Each number is 128 + 24 x the weight over its row's rms, rounded and kept within 0 to 255. Layers, rows and columns count from 0. Numbers have three digits each. The size before them is the row's rms in percent of the matrix's.

# q: layer 6 attention query, 128x128, rms 0.0708, rows 14-18,46-49,78-81,110-113, columns 0-127
# k: layer 6 attention key, 32x128, rms 0.0627, rows 14-17, columns 0-127
q14 090:159110150116140111139161145116056118163120142129167135113119139148103132137112147083105134132083131123129137149137122068124129128134082121084138137093178101102144105098138145114152166123141131128120131070108099136110090131133101111131100133152146102150143182132112151093121109107134127126118119144141112145125135125092159179196172140149088129128157119085145115118109128108125140135152
q46 093:153141136115143141131134136101162116107098128125130118098134129183145119082144123128164145115153137146105160166130110166121144144096124121113197100150127096087112106116146129112135180078137101124117126135098156132154081174098121129108117146118167100134159099129134148158113158110162137093138139145136116147126098110134076126109078124149134080104147111117130106076138120143156127109165
q78 109:107085128084155086138134099124164125167109130122122125091124161139185087146155140151109167096131138123124154098148143128149120115123131128129192123142126084082113116117106122103139133116120115131120142136135133170150097152140095149134131157166098096118109090115104120074164143140129124128118106149161132126163151143134141123087131169140168128149123122141131089079163151138093112084116
q110 084:123102139123094095138092134094140119158134137092109154110142179081147143112140106145138146131133137157104065133141152173131142135135136108101160095150115112093106140133118108152162138119101100089116154097132114174105138136116153133128149154152145073117118117162153156107165110105145146106131132152130143132131135150160112160108132159091172142143165115120135105091112073112119136071141
k14 093:152149141115155142134108136135088115089124163135127076142163138165131115093059118095119130101120109110139148122127130140116140089107145093090126148113181129119146095165146117118144142135151139143136134103176123079174165100152166143123111124102130081126168153145106117159122132172162109107122093114107106115119124107098121103165116108138134132080143108172106147122130092131153119129121
q15 096:135130126098110092133146143109067130102105152108163146120122077098087141149117124116128133137124119121109107112073139123207145132123131124137116112167085130153159156164124131114137094128131137145132115153134131166085130151134172121135138127154147174127165164131100106132146131153120143152119092160145113159123133103191137134104105077098131146099098085142112130139104112139107099140117
q47 098:153108148127114136143117120136158135109112153137132112129151154095157105106127154091171132144111134112139133071169106152150165145073118077120116151139065135140156148113093141134084133107130152119124141163137108117117160108115145099109144125070119139097115170133110101117105111159108138092131156126156146141078129123135116103101119133099128122099149116086125151146139148163112104178079
q79 102:134140132155125109112154150080105129123088166168129119120164155138118118128121078142147145136136144164103141136166147131149134142136113099115124122135103136153170136124112188099146140112146115136118152126123127131095135140051132128147123116134112091081125164138141134122126079102129131127109128160094138158119160142105154120122052063110146134112145161098113158156087119164131141116129
q111 084:084121104131138126133177143105146149140096135144114106090126121158081116132090132119134107112095151157103164102145154123166137138140121149143117177161120124162149133136118134143122100138161154175131106124169172101123138147104098150146149138160118172131166161156135138100116153126120174161110118164105144180106150118135155156130131132168141147141091147088128146134074129145104106136154
k15 098:151157086107120109122088125145128109124110140132152170100117146137146128164123112134113142116120116132125138173135161102135101163140110161137098165128130155143094144150089119102137141136156098141102105135106102138060093157183138098119138153104174113180115114115104110124156095148137139125130112111120146094151130132181133145170128144105062141126120129151086122106141186108118137138136
q16 059:141164143144151149129095155106114156133126115127099144117154155153059082135080189164140131144110113167154140137171106129193109105112138101125145156138128105149109127104168088127131140087154120137172136131120127113110118127128167166098139132159121154102141120114126130122117150116143139174143112119130070110149115117167103111122085133109145127142166134147119113124123085145128164139109
q48 108:130161147132142149080131173132129175149162124131131119107130173153116131124116150134152182142135142147140151147142135146166129116158148111137148137083118141124132113178174115135123148099125092084130176138148084092133131123117143136119155104104097110085112138132146139115160137144113122134164115096153084113127132126155101113152137117124109146143168112195152144154116093172122114115069
q80 146:132144156144116160079126158118116167134137128106142145100106151126128123163121170127129171141146131133154141107139109128133131085145154104120143159113117109108111125127133115110130100081132090121162173138148108099127144109127129145113127114146112154128149128121147177090183152118107114156159126068125095083094099128154124084133148156115086142152185129166138147168117081136082119129126
q112 305:124165167156139142065116150129102168117139138089126137121151177156114108160128157129170150160147143161140142137166117144128148096144159107130137165100121114142122130121154098110130143082127080106159181148146086094117145134107143135099140097125159168086127152159141169123121120096133112133136126098140098122132124152141107099133131113116151132145174116155122109158117071167130120124104
k16 098:122161147152186138103130128101126169115138121136107143137144145138116108139113170136143106188114140170170165139165130137135144069107157104132123154129133101100144143123173127113133088101079111110162169130122109127068084125113111137100130109133164149091114132141142125146136147101125134150143124130147110105150139143124136087104132096122149115148146120144094139100076113151181148134097
q17 065:137137135143155137110125142133157151148141117144065118079154112123045133143162158122106116144141088108130172135111126108141089130137126118107143159142167181134141104082132152141150116117178125137136141120149124137124105128110133161093144134148101105109115123100127184139126150122130130145114098143139143101141101105173111089127132115158170155118133179135124090098153099134133114178145
q49 098:117161148138136159098129140153149192103159134095136134105124130162114142144107181155138156136107121140137127144120160126127139085132125136145119145081095137158109135146174103129141149101162099132159168158172084099107162130103149144107113094086115133093114127132150143098108107130147130145134115139151105087115110110134102106144121138136141175133173170140163143161119083159138137117091
q81 090:109135171157117167108115148126129149133135121115120136081075107130134156178121170135109124120137134145163117114147127137129143101154130117112140143112120123093101149132134116132144122108154074129159142161138082138144167098129116151124121121118096145141131142123150198094137102103108125156143111105127084098082103133139124081140139132171109153145157139159142125147174070158074110152133
q113 106:151151153175129150103106148123113154106139113075134119094123153164104133158109135138131147157139159151143134147173146127138165119156145100096124163110131126155132124095132099121144142093144084128164152133146094103133145128123144143098127099144142150121098151170156186109136118108167114125099110097137100124111100141138100098156147110137170155121161127133143108152155042135140112160122
k17 081:079158147136150117099134148124125154114160155118122156112151166121150098165135101146180123160116167176155150108163083145133114099101165119139175146119134117138122152142148116125083146082105115066165163126127141093097115102124125136125146087115156140094107143128110106157086153109134141126164147118133114132147137150132131099113120116146145112159123113172126138153108145143138159111083
q18 096:146184128150135119105138144108095185139164125134091148144131165144113100160152144108151130156171142178141150137159136131125113126145142135105123155112110157093120105127146137132093112097153101101153163138118105133126111133112117127089112088116134158100126126132128161107103133099134116097125131140140106127171131207163078114139107111117133134154132104167127065151117099139132157092101